config = dict(
    vocab_size=32768,
    attn_scale=0.125,
    init_std_up=0.0209,
    lr=0.00151,
    grad_clip=2.0,
    warmup_steps=258,
    schedule='cos',
    seq_len=1024,
)
Each number is 128 + 32 x the weight over the matrix's rms, rounded and kept within 0 to 255. Layers, rows and columns count from 0. Numbers have three digits each.

# up: layer 4 MLP up, 1536x384, rms 0.0513, rows 876-944, columns 96-191
# down: layer 4 MLP down (transposed), 1536x384, rms 0.0495, rows 876-944, columns 96-191
up876:118124107125157151060124143089131140084141131156084103112124122133107091141127116139091123155115140122126107079075113158080106108141140087137134150119151154117108100180149197083137164140155138154122165085101160113094143128144141139149071151120141161119092070167153095118164157169128111121
down876:108120192177160096132064131095137160138149152099134122124099168097148162121112143124181133145116161086179092124139108125137062115113169162083157130146099095116151178116129112143157123109109049192155102169095088169181102121097167081112083157061087147157130169167141167169066152183118119143
up877:126084097031057123036123114094168123169126092120178085119133115144118116117160118152153129107170144139145105116125150155093132090083072120137142149168084179069146081178141105105116135127137126127077129128123171152191159141099107126127118143106200102160148162141124133107105087151140095132
down877:117143081119100107132121138129106093138143125082092176112147076135109140155150113093093167075105061139142181154142132163169106156122155105096174080121157032116063154113140122152179153148145131136111091113183132103133104116133150173140188112170141139150117134213200174076196115145151165128
up878:060150107099105113101120129126114119131106125130079082134119090100083063137109146107173181152122146143115072146121121086129148079135083123142159158103145104110171069181152175106105104102090160145166138116151204117141097185128136123140139115138123062107086105150121090073200162103139106156
down878:128141160086173131106117062136153098072127109122142114201111104159112136172099094156104046094147113095087051111132112136112135126125160174076145117188174136149112130139112118128153157149136230106116095164089099078138102082104166159155151153146090109091087150103163130131101179136061195120
up879:105085104192090124165156194103183114100187201098136184149073165108153135105089093145172122143137142173154132081085147090114116035124140136155140056165134174196105154107148066165142133097128150111158085082138171108101201179124068134159108135195101105085075144114106066059128090132207086174
down879:107115112162134129117075113121103099063109151154111101141173158193134172142166158101149160173147162133126113166134099126117160145070150143147158182117107084091075122152110166127074155209146187097229145162122134158237086106094096119138088154179091126112169132130153112149128125139093129140
up880:164102123150106135131141173122125139123129130104083122110165146139069123130126159170183050150121142121115112144158140134211117138145147138158133134075124187182150106152103110176163136184194117087130108131092153130129161208159177098149150094121129127191194108110065177073144087132119101122
down880:166136167058077170119114065119150126108181118149147157145124123077141174157095115085115167101191141117094152110170130125083094137129092082098032133144112105155127130106109112137124120112117127124118177128122137076119083097099116151144129135132162118107111127164134155099128115148090106165
up881:122158106176122163136128079106142105133175123132150106150131187141105088133138112076084143154167130117106133148153128078140132140169139138130139084123117203127146097141118121135074153072146117116145155112106151141121112113138115187129085104166132150119163139083135119131105108122099136155
down881:152140154110111147119090198086139161160163106161161089167173125138123088089103095184179108087137184143108144154167115148142100189175104143145118124127084088176088154107115182145156077143115167093082115083125132104146113113095135149142164084163169131153155111081097105108040119133108094111
up882:151137113105100166085169164084183130076216113121060126140105152059099059142125113171097077136127118175078202125188168087116088074157185114161109137183169133102097170146105169116124141174090090151166132189167121115102096167175178158051176138109089154129119130128115117102101154148119116188
down882:106170157119131123124132129130144095143180049124087104116061121094079158127100105127111178166100157131104133128101121143108166154107095132152119073181116150130119194097122135104114125136169116155145070129205184142161119175143165172089114112125112175143151091126129100158138132075131122131
up883:168114165083171133162099110092140104127135172116170149119112149131088108088103189184088143164176117135139098156135120147093083169149096108219089077138125174133148154128092114144093146170195104128070213142178121140165143118145114133111111185105095084098092151079097051123154083135122128126
down883:123139133180170090144147150104124182181125088133162178043155130105092131127140166150111162152074152136139143139122091122060098133085143147145098106082157076107164161131187099090122091083093178108136144141107102132065101123136124105127151161086162126207124095150143126121166127147121174100
up884:096118152061171127185107072121136153125159139106102122097139135158130106135121163066089193102145089113152137108106144138090129078116138140095120064106144128117120168189139128135144065105099163093144139124144125087137130143098143141094127064138141145154149082118130106113127180071127218107
down884:110140113132105117099135152109154117136135142122114184084152183094179133140131113113127110079134121150156173159129126165118130163149145117148149124113071104155130111051131150089119168151142127198109115093160099114117116128140115157145161132133161130133111109182151083101132089156152082180
up885:152086094107122187185172089136166108163130106115162089127109148130119097116047119107163122124110154142053157110127140104114118135079143110071119157084114165116167118103125085016141117124138125110163142165100132147132164113110184107108120128082157147168132155124140142123107130090136097122
down885:103148114097117149053122134154109121136099183025086255134140088114155145067209138145123130000112123110184151137149121157115079142144080116162208122117027091151090088137089164099072109147084138090127102060136140133107096119162134120173120127123163144124118148154177132136100112156126130121
up886:098156132159111101076177165140148125167174120143180126170100114136099144164102155134116141077119198107131108189137202148161094108104145154179131149093162153116187075109153195154053162105116140146111155110126136141132173145077168060154095143077191110176134138142118141084112149172172114201
down886:154105141154069114116166142106117123156090136089114076128098080106102123112081130123141142131087151194131119110159117127076094127133194147077164149151156118139075147112050115164114163125092222139133104088089165098190106132061118147142116179144102164117132123197134183165150129126141114101
up887:091046141055156117062162155139163080104136141131136162095106139077077076128137092115107129054152116120152182136122158051164102110147075105141142044152157176066151144065159120176098070102144134168112144047136098135162149137112153161073175106122152192167083185079149095148199113136053173169
down887:144133127155152145105180112100084149125122168114081145122147106153043114195116084105082146084093141151069190126142131114087118165077069088131128075124144110093157115092088160123107139111101102190059102130167121115173189145183117112054091155035132157128120166120109116113088104072111151145
up888:117128084148113119118114104120127116100150160115096096061138093109131157146115096110183138118165061165127113099145184098094090117172164113163100076147172135088132130090152152168172169125115054163130156149123165135137164108149080130125153189173160181137137108152107146120150075139224132096
down888:159125191156144156095148148151100178091179087169137094104112148176118101100144126110116127116112125097107121106106078045122150080172138076111090112129150111145060105147144148092134173149172138033137118098146131052186169108084168128154114118113131129142180159168173156095100160178125131079
up889:091118148079075119152123116136153122096192173095105105136097134145077126186147110144120169131106122072117196112150141108105150166102062103130150140108161142147133142149144077140199164125147123155129087052194155136180096063100162146139059119131128103135098145152139158124117175123209179130
down889:112094150121156111090095115156143127138062110145109128134088144149036121122134136160127097134180109141133210128141110143068094082102124155144109106161122125133101149162148147100144160091144159110144206111108108111108156159132169145149133133143137114106100114132121133093089153108103161112
up890:182127138109123146137133105125145081183098140111115170119113110111116132142111144095042178103069103111128114118176200095154045141120130180115128111084120100142106080146154162139079051093081122149096081054136122094150173124107147186116137100065114108089107117110106061108169092149170125089
down890:125065133048084159110147102137087117098152166144152062107100094146133136145151174177140144120136137122111138133118137128132117130101154208125101176090144091148105136114174193207150190118161095093165141125141137107139115130052171087099126061144123147119184123144141131125107059125082126115
up891:113145129155138145096099156120116110107151075122090098101126161076124134073180161187077119150140114121124142077127147091187083145138176110115148062118198098111138137171181128101106098130064130150103096083173143105108174159123082126103113147182174154129155188089083101141105139104156164130
down891:157112172165162120129141160139151127128124160145149071131162082147112099156179145075061106243190120071134134106135104058125094072085099148151134093110218114149140180117183100120100133146061152112220159062138095121152109096082110128115138131142176170135117105109152146212064093145101139150
up892:158102096109144151103092122146167129157075153109127099112116095121075115140067159112147125156086087184097140070094124098146113141113102060130058099065171108136162094099125100122123058089123089064136101164084137110068161114109069137119105097117123128177137099136160112139078119126195111092
down892:174160119126166203150143138173115160143183077072156195133114109154133131181126122160195128124153144166131142103147179224129093096116158128115190173130139071143090117147113107175163058090140142121119130243094122138099105180134172127160169136130045135107188139069137125244098146166104120132
up893:101064116156184131127065168125142123134211111108171126205096114141110096114118152134157156103128098178154073079121114111155052165142084092103108141106136166140048151177124135100102111127117152172150164162186067140171115113083115138150091189163155152160151141156111149144108066123107065146
down893:178143064104108115113121188121142147099102133083121043085112100136095106098088150134152115198140124108144088114147146181122177147166193092182135088130135125114140092118145118140115179136096131143156151044095174133118154098078071122052131119132078129093155141156057082234132145135135085161
up894:118150094098148142126125117120183091129170133126135108134095122123104117098137076118147136139091169078101129084132128125153168146129103071180255084144158189126116130146144160123186130140157091124119099096109151147149131126070095140161125047162154147108129111072046133124129099123112132117
down894:157140113103141145114121125151177137122113138120085122203083090075120213150124141117180124134167156083079122112085151119124095083176125095135168165148138158122107085137165117147128110098120129142086138114149114120145130174091127183113101173146129143121169108146091141119133100137124232063
up895:128157150156104055130106173113131158177122085128151108085113110078138103153173113128057103148156064152125156128139151122128115130152153185187122091066095156142151108193101077101092103081181140130155130074160162102121124127170116165104034150121103081146107127152133140134092117178191086123
down895:148076184126107090153106121131104136142120138153154140124103099155057169130159141140158123114130120153135135190148148138197050157148158106129078114097084082086148072105089119126181130175153164077087014128123144167038106178109155116099175143145144131155165151184103160114113160144140157101
up896:075061128098198161151120121195159080152086108093108141163111158128099086172170091137120127078120135120130156088127139160105108057123104126113123180127198156092138176090182128096131179108131113109124133102122071094131130165125088144091121175156095088137162129144109106138216128153089187108
down896:142084148155161161138189144084121127123109109109130144142105192147101094115188131177163096108116110119154095147075100163084133143171104164149128171116172157171146127122100156151141158115120125080069168145135144140118095171107142196127117168104159101119176135062076139110134098151120147128
up897:131158113172102174147114096112153127075131140091086095095117104138135103172148164076112107133120080157123060127125151043125136168184095142157163078084201177095196091163176161101148116140123157125159120107116136101154102131206104175072147190154096053114103157123081081091130129092193083136
down897:125208134106185145101131130163058119143113089093143127092113123154108197120079139113138179118159151201067140151112087135102079096166134114065109125136108104151181113105140109189102141120144122096150146115197157114176135108138125179055136118156189137098154167120124110080124117157136147074
up898:098118178138202099150111101161122132158126132105144155096095149133045121137069097143128154024139139124105108176146132106095063133091150074083126140102130135114139127170101112169064103129146148188097070120128167153125061078128134131097110191124120112171189071065122098146115092111120167121
down898:104080108096143086150165100130127091135130133164107112111110107146069109121110206125093144125148159094205097118099151094106165146168096171096081111100159165173103108107169160117135159166160099122149154149105151145126114104093096148178133110117146092143140154124167153087163141131080201113
up899:143127119127109184099139095142117122178124082065124100104141115138086086165094105137135114049127102132118119092153139123127122078185160111131156086124163126135126083105137140158117134134136114146099057140155112148114175147115187143117149125155130160131084124118135144110171123080098117129
down899:121122105124120120109053070125111105148144164206110255086156117119063098135158162112151142139110082192174126145149123090196186145122095156090131111134150127138103072159078120130133152122116139110160154215106126125137174085119106112142167095117208121106134111126146162000158085130132106124
up900:124143110120114116164105111137135102118150147078138122108099114073134100142070132104119209141115095140163093102157149149130101071077140128192081088131071147161137117107113167160130093065166094173116096105126101124142108088187097132053147148112178106103165101149112117084109095187111113196
down900:134090099122143139098139091126121182100119092158088092148152119118103126095077120143119100107119115100058126104124115136127123145116162166131147160144080071145099134215150101106123114133109111115134165142162120168109109100101100090125130101093119131153138147104078140106160157098153116154
up901:170157141136143115102073132121151076104147145110089096151090127108144118168075176148143093085122095095110108127145160133125107144163145111138124093124138089080139062149154078114121145127151126097169110128095131130128102112118066127118114103121123195084133047137118072026092100110085072128
down901:113154151130118145158131091091083091099105155122190090090134112168101108139163116075075131151120094118075129190108068126089164122086132152095135154134156089170164159138141089090119120146152156114099106148123193135091111099130093070125093160131121145106131131155146114142152192144129147127
up902:124124085071167116072144144063137105128136131070146157124123173106068147176144182138136116147138129178130187167173123126096065110149094088143130144119132114126125107174141132077113144140137057149135091125149154131173084147133089197123141125121106160093128089127123151136088086170179117115
down902:116113069161172151174152132162152080120146139023125015131073126183129134115152167157090118251138148157107118143105076247116129166129163122097156104117110109150113138114105103159136104157123137192155128224133148131165113116102206154140126155114014119126147148126122087255147093041126178100
up903:181039119120110131166060156141164080152118167126112164085111166099133120127089140180113169120113055168160109136130147115134061088126105071136136141115133135119170139099099130172109176142120103157036158129094119144115119148149148143082114126150191119153085105188153047092147118123126082122
down903:144122098056128109132110074134120145144122049139166127114180161097107134159174190101138137132142142091181079136157141113160138053127157125123089137205121157128179131117126110072158139015150072073138088143160131064114137134143144136125160142041106116058138127120139078126116105123125136108
up904:153161104080205141115071149072149076128161124092182125096105174101113107139101138166154168135144133110125153148148161144104084100087164062105105091139131162190103161111149099119145094141153112174119115108184067141133185116108107106091189074067178145075170119140087146150091108119159144149
down904:124151098120163150206114105133068146194127113166168078108136101180182181087158142131129207077117071134120117144103102099111207089143188133120133144169150119176122172089167161164146137117151069084164157065173066154165185129139076191156157102078128150135096147133143137111164156144154157191
up905:114136088120151134106127112170141097109107096068148109171129132110058136108138151127113156138140161091125145083096163170123100087165133106133116106147052170104097072103132121063171100156138096164144145132112107125124158141121065166161121079113133095131153074141132128106141147182107151165
down905:144149176107144106157104124137122055108165135131112121148066107082140101151167128098160081156149159114148202095110133121142159157171135163154132155122133153113144189134136128167149123114147126081121112145128109111086106150089134060140108174160084096170115154135107116146163121120136126118
up906:147104161142111116082124113139143113113157103141098180141147118114132143179156124084136113134114183197166185100127142109149098102136067174131068102125126118106102121128108131130153102102138073151097134114128144164160126140116153120124074145109136170123134111087082147083100162102097157084
down906:069118187085115123097157107141104155079147110155132104120136150141147110126122181141126133142127119116116119144086130115147132116083124127164121180139170138111159144167162057131133122102200171135105168141149091137137145076083140103113124120151163103126163131167130155135128075115110107116
up907:089126132179156119112173136126185139131175196057135115164106070048120126165068105146152123168129143099111113143150140157107116079093118136148111085112143177126179219168142122125135132084141109161104148161161113119078083152105096149080134160128127128116140113145098101097101155100139132129
down907:137095135121111171159163159166120143189168128063201152126188154101162136129146137118136138071146105115169128120093093159131123164146133172153115152127120124147131093109136126089172100097081168122131127164129163174169134150177122101114067118128120112135162075067122110173115150078124106116
up908:172100110158102167088154074116174129180174117130134092183108121135114110162139137173119126148156066191124116070150155135092156146141137115195056114116141167113130092114133096168094118133182079094104150149178077197033112173159160145118104131151142123127040185169117099101118127115172143100
down908:185142099142177130118131159129113153114101139159127167132178075178119122085186125142116120146162158095175120139197096080171136112124109149125131073128160131157167090130138121150103153148130133127205139167137127134100113063150121082142127104170139186143086146077142111087135118163113128146
up909:111124100172124168108139155140119082143112132115141128171117117100090124100158158134101091115148140080148199166085153160105085121160115094154139136127153167163108102127181145129127109094106139111128068140144155153148124122150123095165162112129193134072037146106106138174095181082110117129
down909:109126145150178078108151155175139096140127136103144093158164047130116099167115152111107090180109133154120131167122138165116128093114149168118124154137169084163119159106122151165066141163119148078128121165144159119146099176125127178148113122171085174141139149172121129204106140087144082151
up910:099119078106184181072149111067157121119091119107100101111088153131059115109148193136110072166097109069137162100086161083138140125126146147104146080131177170145110123104199201051098124086165103091183124110162130167190113087028130132124148118160163069087152117161116117131136136139115154127
down910:094077107141117159196196145119093088132098149020146143137117076118149130105111195143171049181126122119078130165110101255133165134176149145091162069112195128109108141143120122130135133125122123095151147230121143131143102178075147176115141188199021086155145133131137112255118143080138103087
up911:184110135123103100166130167157106172107098135129105087188063138106059123130074145131131104139131104150126145134110095148126085151114138065107123063137192170102103077108134085129129116076150183175098134110086142101083161133120052178139105106100128181142138114147086094019155057140129152132
down911:076088155209111098165118145116139139163172119099129077125092115123161073125154058124105140159024130092128079159122123109086158133141103137121113122155153113145217151167141139175114090099154121111143103194162169126109102129106164112107120123178103156095149162121102117167139159135136148133
up912:102142133126074098110125177104165108072146159163181096074061065109081129156153077151156082095131167100139173124078166102155142141155167143119147112120123130151095158143133156086114135117082129115135127156066153105151103147102098169109152123162164175113157095104170127096135109104162130139
down912:185134078109147083158125120113079105116124093163132057126130115125147184071135133105122089180134126102133111152114120184154124123056057107158146161168168119128122131171133094169137122120136141136105057080100072104128158082157126110125137084173138134123132115066114109187161136093107159104
up913:110087148124202132169134160108145146141156075148093135081113146119080079156101105088139092061110162083157105132125164115153150062110110155084110084166087131129103101176147095148167151092085139132152091133185135104110096137034169097085088166127079105105166133134141148097117070231130096196
down913:123197142092125125149122085109098087123135151168112192156178097138077138094247115225095150180198170057125092132161183063151165199122142124103078142112156144112160152064133151080118207169130134161126060211118127092116147088047099206132137123094122048082131118163095150054146098120125106150
up914:101133197142180111056140105105127073068123131134167095161134093100110085089134124169220151129169099105109132065143149036102029058119109146185112130155118095192112098127158105146134058118127097119101138177120131129178114197119105135105131120123121119130166173133133106078107140085109155153
down914:089066133108145116151149135170116144078163098131153139120154158208067131160124161144053103169161133077105088139122128184146063116104158138058077155125149108120069163090169098175036138174140110014097100135197064093085121086149148138150139159080116141095128108205131157149106152173119164165
up915:152105141109161108068174113157132140167143107091141111171052160111143096132190093150195167098087172133164143094134142122155168078210095115160108141124216202153204098174161182128087087122187104099111075104103105122115056110115119157076151155155213081120109067102130112143174158164146194128
down915:079095096131144083069134095125123086184114127119083114140162125153125135053137157074185138154188119155106112167121175098106111131100204151127082176119126137135114136124067147182147168098115170074107117116107076117172133109170120146135086127109145133162091169127100154109171206131136102079
up916:104120150136190150089112134127152104161146107143183071108115116122105081097141117138115188129066114103148103126119152143159137114127036156066151098137135125159181142181172141119158080163137110107151124126168118123116104101126144127124133196183130112166157087101113127074135046188143168119
down916:139161133103108130176133168063116126059108114082085171179146135153106167163155076219129061159158117077067111118132075122064125078114159081139125119206087121116131103080113121143131120156106123139110109180133181097144101135147094155120067111167114174085131125127145092145126151093094140142
up917:132103136142163166142140110096135105074118101090132136072154075139103099155090091164145130107104192151136111138155189125163139104134157106081146137133117121148085100146061208128138091168172130161113110169102116148119119157153112120082127092124127101138125122162155102115116074041181154153
down917:110119117162090146115129136149120130135183137168126202156112133128107105115144144129136099126102097085182097142157112104116145144124110173141071130113120141120137173147112142143099054139145153132082144171125105149112168083109074105117149158063191124183127127087111147032117100134138155117
up918:117108159112165131102119144136197156124121095063132109133048138089137101138134102142166115137084122213150190155187163128195105122013105107137114100166109149102151159133149133112174135147200104062074159114134146148144119126155106119082088148093102139102167145132077081139178088151156100184
down918:156123098082121104123103082125119124122169183125071124113096136073182147136168079127096111112153112054159088099123108124062151093131158169102105130123087170173156064143122141131102192141130114157099188127152121133114128158067115139078171086144103126105164168141135105138113142122091177119
up919:142105155137141122091182099130124048132118147104163115131121078110150128153169118134123113179128119150164163079115131133105110120140078120175150117180154111067112167152139138121161108148140135154102178148132079088150160161128086122060142126200118132113113112096162090068121090135168131090
down919:118150167128134047160123097137079115113135154134108164113161089173172163149175176085144124146155137153105063182095078173149142130091139149157062075112131109119130134163126182116124117127125162073125128135146073137146151107105112089136059142116159145073117082172134126137103078121092084109
up920:093164156164117163105127093116158105114153123091094116110081163137097118111111096135110144186125179126080162168140158052088123124112162141143115056159144126062106170099140138117095123097153092093126133073163088122159120118137137107095135109118166108127132100100100061158141133158109109180
down920:092108099150143179136165169087108106128150153117093125127101110147134098108068165098151161151180104161165104146147118125157135146164140159120147095152131139138113115143119091101084120129065190161166067159125123051099116165108168112102144167197130153182128076128142136108133116106124160121
up921:139093154110096140101068103060107086112148220120142132073119061052141064113103075090092175142136124073132119132141133077184154124074130165108137082162079153130134147201133133134101179152095165135114127131141094133119155123131159193068158137107105066081170111083047130136120133080134121144
down921:083121172113134223112191170071155115121112069153101247099104150109095168159199169089134112044080088109143087163172117186084151133115170100113134173145041152158125041131132092106145093173104103165129090106129146121139106093118058137125136145152087143112168117108154131185105120115088111130
up922:146146149121204162065139142168136096161169094130155130105075121059104075101116111132162112139155056139127118071151162139108143136133123089094145116204123102112190062110137174067167065127099063203096120139129099143148162159124179163131122104184111077123153099135160151123116136123147093101
down922:126177210174134100202119162107011119194138149164135169176137120148114162129171162094158117125161118091127115121119061168123141131182129147141178179127086122142118125174142205142136133097157141132189118152119135104129124153099142078164091085158069091142092136089136108179137129147154091161
up923:190122121093154133142074103142144092126123137088147146111107131087119141158137136161166122122130109141161132054119169104169164106110114048125198148159106187143092108143168176098164139072111122121097154113127162119139148133088099161120161129089139144114149167137128092155114067107183136101
down923:125057115178116146139172099125125146150071113115100187195037105112158123150124125124154126146164150128114135132087086146161143118162127184139158137165142183100094129144101147103118044111144103084141158145149124101108095129047141105153116155143097144124119117072097167116197161105123163105
up924:127124103102052196104104099093202145093181134120116132155145150097100074072098154154069144157122076141110104106161127126110098079102044068110132122132178143095115126180134143160131107103131123097115128116144115126164141102123129122086075210082111148081067123079156074155113148091106112149
down924:131122157087156096129132111168160177138145062190120110125134163099084103155126151100146128121131132155105085144072067138112177187137121174122163182125165123128110177103135134146091141135132131115118142125078145128108133097078171125145107083053136087172154163153080144145132188113132159082
up925:138092165022159147106112110096141155150105167070179105142055154064115091128139121147130093076089125161147166077082157118131124092097155117084126153140154155083142118083174147146119087076091113152153103164160096094151078168035152160082090206177068114142143076139143075126146136144164078083
down925:177115141113148142162106107068100114124137172190131125055124144100132137104127141132114137177168114130142078145145135203160091091186151148167112163020232173119028177133133163133112115142067178127183164191147115133140116069064128100118166170189045130146141147104081100173110104121172142136
up926:115116119120150114105132143157146125135170179149151124086068128115099125149088149117171111137156142125149176130085139132159107098103116125190115128104131106138155096122132142148124078159078059148079124068141144137127166100129193157141171117124119140092079099105106132142166131119141132116
down926:138090179120125142117090096131172082138164103044140193173138142125129154142126181179117138101093136145087136155109109140176110138080112112120180102135142115131145121104143186051163123068121151136146111147141081147109141167092163093181137139144139091165140139136158146041145170146119126085
up927:100087113112090086130151096090105046114117112115149131131084139091133106114092186110145132129112147139162174127149208166168082082131140121158193098126127148173128175108126097113094104144116157149111113188119146121139118125099100120064174136128150138078188126135087113140114124137147165151
down927:094099131133157122206086116131135106125086116153171200152170072135109130109126079149145155119174094115134128099150148141108140168140109141177105187151109119177106105103129134059144098141143114181083085112146122216095077121177105100178172170107112157164081155162155144086129132085195095144
up928:162132167125148060120087161197146119113118120105135121103067157117097103123140201094100161123136166106135152119095181155124162098148149117118114123156157148076146110111152110122066118098113111184111131165102157119164106088139194201107142134197102102089198143143114106113139103108100137113
down928:084129072116134093114091093159146114167112085139096149095140163141129073122203071112133130101088069137131158138106143098102170142093073128140099114181150083135083108085083134144102111119138116147156093065101163102126091191151119187162090132146153091106156078132096057088102102129160183187
up929:115092225174127122104127074157128152065122195107129166119111106104113104101139108133131056123121099106141119127144126076123091147203141201180138130090138149136148136117103153128122143172101169106115089093154147106175152091131137137114066158146097128125125121134162133182153106138179168181
down929:084113142169111132175116127192128140119115064103150129173121166164123117130128121102089139140122122096170191211137154148152127098094107169154165057136107060140078200107113164126167155167157143125108170132078214124121137160140153098160132131099117105096118098108195139158185176131109136118
up930:112061126137170120174094215123124101164145072110179138103147103072102116086130114107094174109086091135138127120127134085135131123124086109132146134113116092151127120173121123127124135100154064118128133160119197089100119159127139084144148104107187143110095141156171122068127094187159120107
down930:105094164161156126126180152121121122125131142064133063101130130150164154058124112131106139073206129111107122110171135121140075175123154138171168165129102130183152125114112145139103160128180084129108077063139142147182135215165138148130106113086179153145146159127103143052125149175113122156
up931:131105131151186123098147136167111159168165076137105145156124154147123105081121150144100175063107153121150136146164113153076063083072107141061136139098130122053161167137187157106081111160124078159128152114127117116110179107117162114137072122140107137143187118110125102102162110138150142153
down931:114159163092145149079173122120162124127061107175132232141127082131177119106178159144143174242100105128112157109140117110141128110114133112154095046152114126159112169195138181087177133184139188130110108206153114118101174135073128129087122109142196105150125095129153100018120097130120169091
up932:144135143110092141102079097124184068179097178103171136202099133108081120126099155103175177124148152073146138079099149150134099174141123119111132142065091148153130194111158158069116124111135093096137102132160148147158078113107116133124096064179106103101152186162111157121112093091153136168
down932:085135131108148152114151110179068166106107151145080073145142090165073131190093122237124127152084119110177192131149102126126105088131165117129136171112108120146145170163109141136131169185117096146125139120131120099130102121137151160181102134132141138175131133154124143163150112126135113112
up933:189151141138130124112117160125127089109123091048178049153044107108107106138176090113070068143110077133115165103161167115090138110136104140089129131144131161168171138090154129096170132100157154183124114163120136100069135094121169189134109088184109120153138083097149162142171178185150162135
down933:133125171129127138087148138160133163099116088156098105133149134155115140160192086113149069154145136152102138137077077105100135098080133120069146150102190121164145168115147124112138101130132127148081145116085094117121151151107099163147077119179152087144176121100117162127135142127065187139
up934:077167119139149152092196165116147060111148187082143098131084103133117129104127149157133085051129127069131122053033132076138108097117153141154125144113112170139134090108127209126167137083103148140122109083119131124077105160091143117169101139152133144114143081171101134064119125112118165071
down934:154061133156111080193074078165151163160125069076137191106176139103158080139103160104161145194178128144156118224124146231125176178077104093099141152093104152136132134147174151101072120146108123167084125252155112151146182116121152097067161127115019082121149122160172116218149154135159056137
up935:112107152160109109109161154132147107185111098125125180131121145089094161104129116154170070070086189135151132146124138152138100130164091039113132092119181212073103094107127186154130117120066112140148102101116111128128133138138100141134101139147110130104111106098113107104097101145142083151
down935:184123130096120091152162089129085124134104159075165135100121182110146127111123157094060157084183112120191068148118136106140154117145125118159130147092184103118146065121137062107156079213145097188139102136186124109145109163105072106129089125163139139096141154162157079127189126077127144127
up936:149120151155122160154122141162092159180135096072105099079076135119100104097147093121081163105091092108133153082114134152139123127140152196147126112137166179106102199153174118117083143081129142136160124184107152131082135099141060124126132164070150155157220152064114079142124128105119108156
down936:100138086126115119078139116110158091159124174024172110069130144141159121150169109138153143145139191101147173140132157161141134110163114134098116128151159067130130128148134184106141087131077043120122131171123127092116125121137126108129165121204107092089122115106164105164107166190130145146
up937:135106083131135173100165050134142125129140120012078118115109160142103124187132153123091076179126119067211135123095130076152079126085122058163111045112121168118164142142110098094066129150187128131122145128047076162176122155111152117122106141113167111132127119034062124120140066123117128142
down937:091129086166166132125106161087094170150086127153128150108091119076157097052111167153192179084152153186137111183182185138129133143139154123097083121144124164090108119100085116064124137133153112116136105106144092051106133142158147131148165125136154192141119137104195107088157100129094091205
up938:142103172052163141098119105075140085105112168088120101117059149139120115111133137134160103095124081175120126104111151079139073087182121151195092100192098167099140093101179091105138159100124114139140149080142101091179130145083154128102122139127160124127095142116078134132141183116111142217
down938:146084159159097155112128110167091144157068140186097151132099140173130141135123141069094161132115149111144160128118122132129085131073137124157076183095158140176146154164133132156140120145142149149170102095111125119133119112186172102165143143126109135124146130135190146117132136167081102077
up939:204110111132110172156069140057140090175135140133124150169134178104112076091239128151141074122136109113097135187121144121114149166107116091154119107142085111063137090149134152087111143171133134214104095143060136185172080080122106178122174118121142141160162110064100074133137140104094141155
down939:075105161082128146121104080119125169134125128127142092163146114147159107109067069147143222145085134168123134100126122106140077119116144154131113094074084144178167129116086086147121114176139060129109157137184101175103169065126093119150138111163114079016130137142127156109113113145109128130
up940:126130103146071203069125124134120070129132145111103125167123135124091080129154087109160165091110101119139106164175141103099169101127101107231099139167127155165086178125105216137146145128145085104151117138126116119103171089126141081042190130097118159103130069101127101147098148136144115147
down940:152102146149085100134185134170140133169092187154079135084101091116074123136130144142104141117102213133160144135111110154160069112130135119184164089167092061129133156103161079152154116156117098150174150140170102085151113104090120070135130170115146119153157197149134146092117159152163079101
up941:072100106143075105164089088103168173102126101124116145099099144130085129115090070143105106111175137137068152087161106131130115120187137104148097102110127107081101053150166200099080098118080110101116114182116095167115129089092194119163178155149117088088149146120125151108098054115103136114
down941:123034175079063118122179125099106079149129133184118092180076158129118170131198113193140135173089066087113087133101172135055111177149120073129141145106147164134107143122164108083145140135128132152096109121089193103129131192121111140154130142132112158164116145107117067127044158129118101163
up942:127092112152122070090099168073116138153125107161104121187115124143120116120144158075118210115125198152114107129100167095116123130062076168149157070131130120131126150127173180115116150137152090171121059199146121139150148139148117080147193125189182107168135116133116122114135094114077106108
down942:102139164123132065179113134150078132116100079113109144154070168111088166065089201166165102115180155098057142134119128106104133135113156127116070139095109100153152171156085124096159141125157112131119124068101134104129156133121148094227111140151146116132173158081138112151096187130179058157
up943:132138123118158152081124067114144073122069133136086136170130105096058119131162099076098052115135071162139165065147202094119159127166156159117163139140134169110113117166202132102150155134069089149115138124109109095121189122121131114107125163161086145088106107127114131188115132162183188151
down943:108084123127092167122162157126132101109143104128087120148090084152137139094121155152112130133151187115107138147141093105090138114074139142122137167088126134072113153163125113159143129132175126085144176123107117098114112122091170077126090134113111132135130183120155133132132123127077149124
up944:151131114174112133121123143100153096067135094083200111182148172122088079158160107146142123177098152144145110138144094123130148063112074133123145101143123182125147167100165151111113143143125120083042141101115127132113118177124164138108121129141206083130159074131142094169113161145138119255
down944:101161135146100120131122132076158122154118187096125192094180108154112152111095067147145090114076127117122126100095195186136184140173162132123129134184155094117131217164126150163115093151100179094150203167134149120095154137116135119106091142179058098159095097148093133168126130109086106085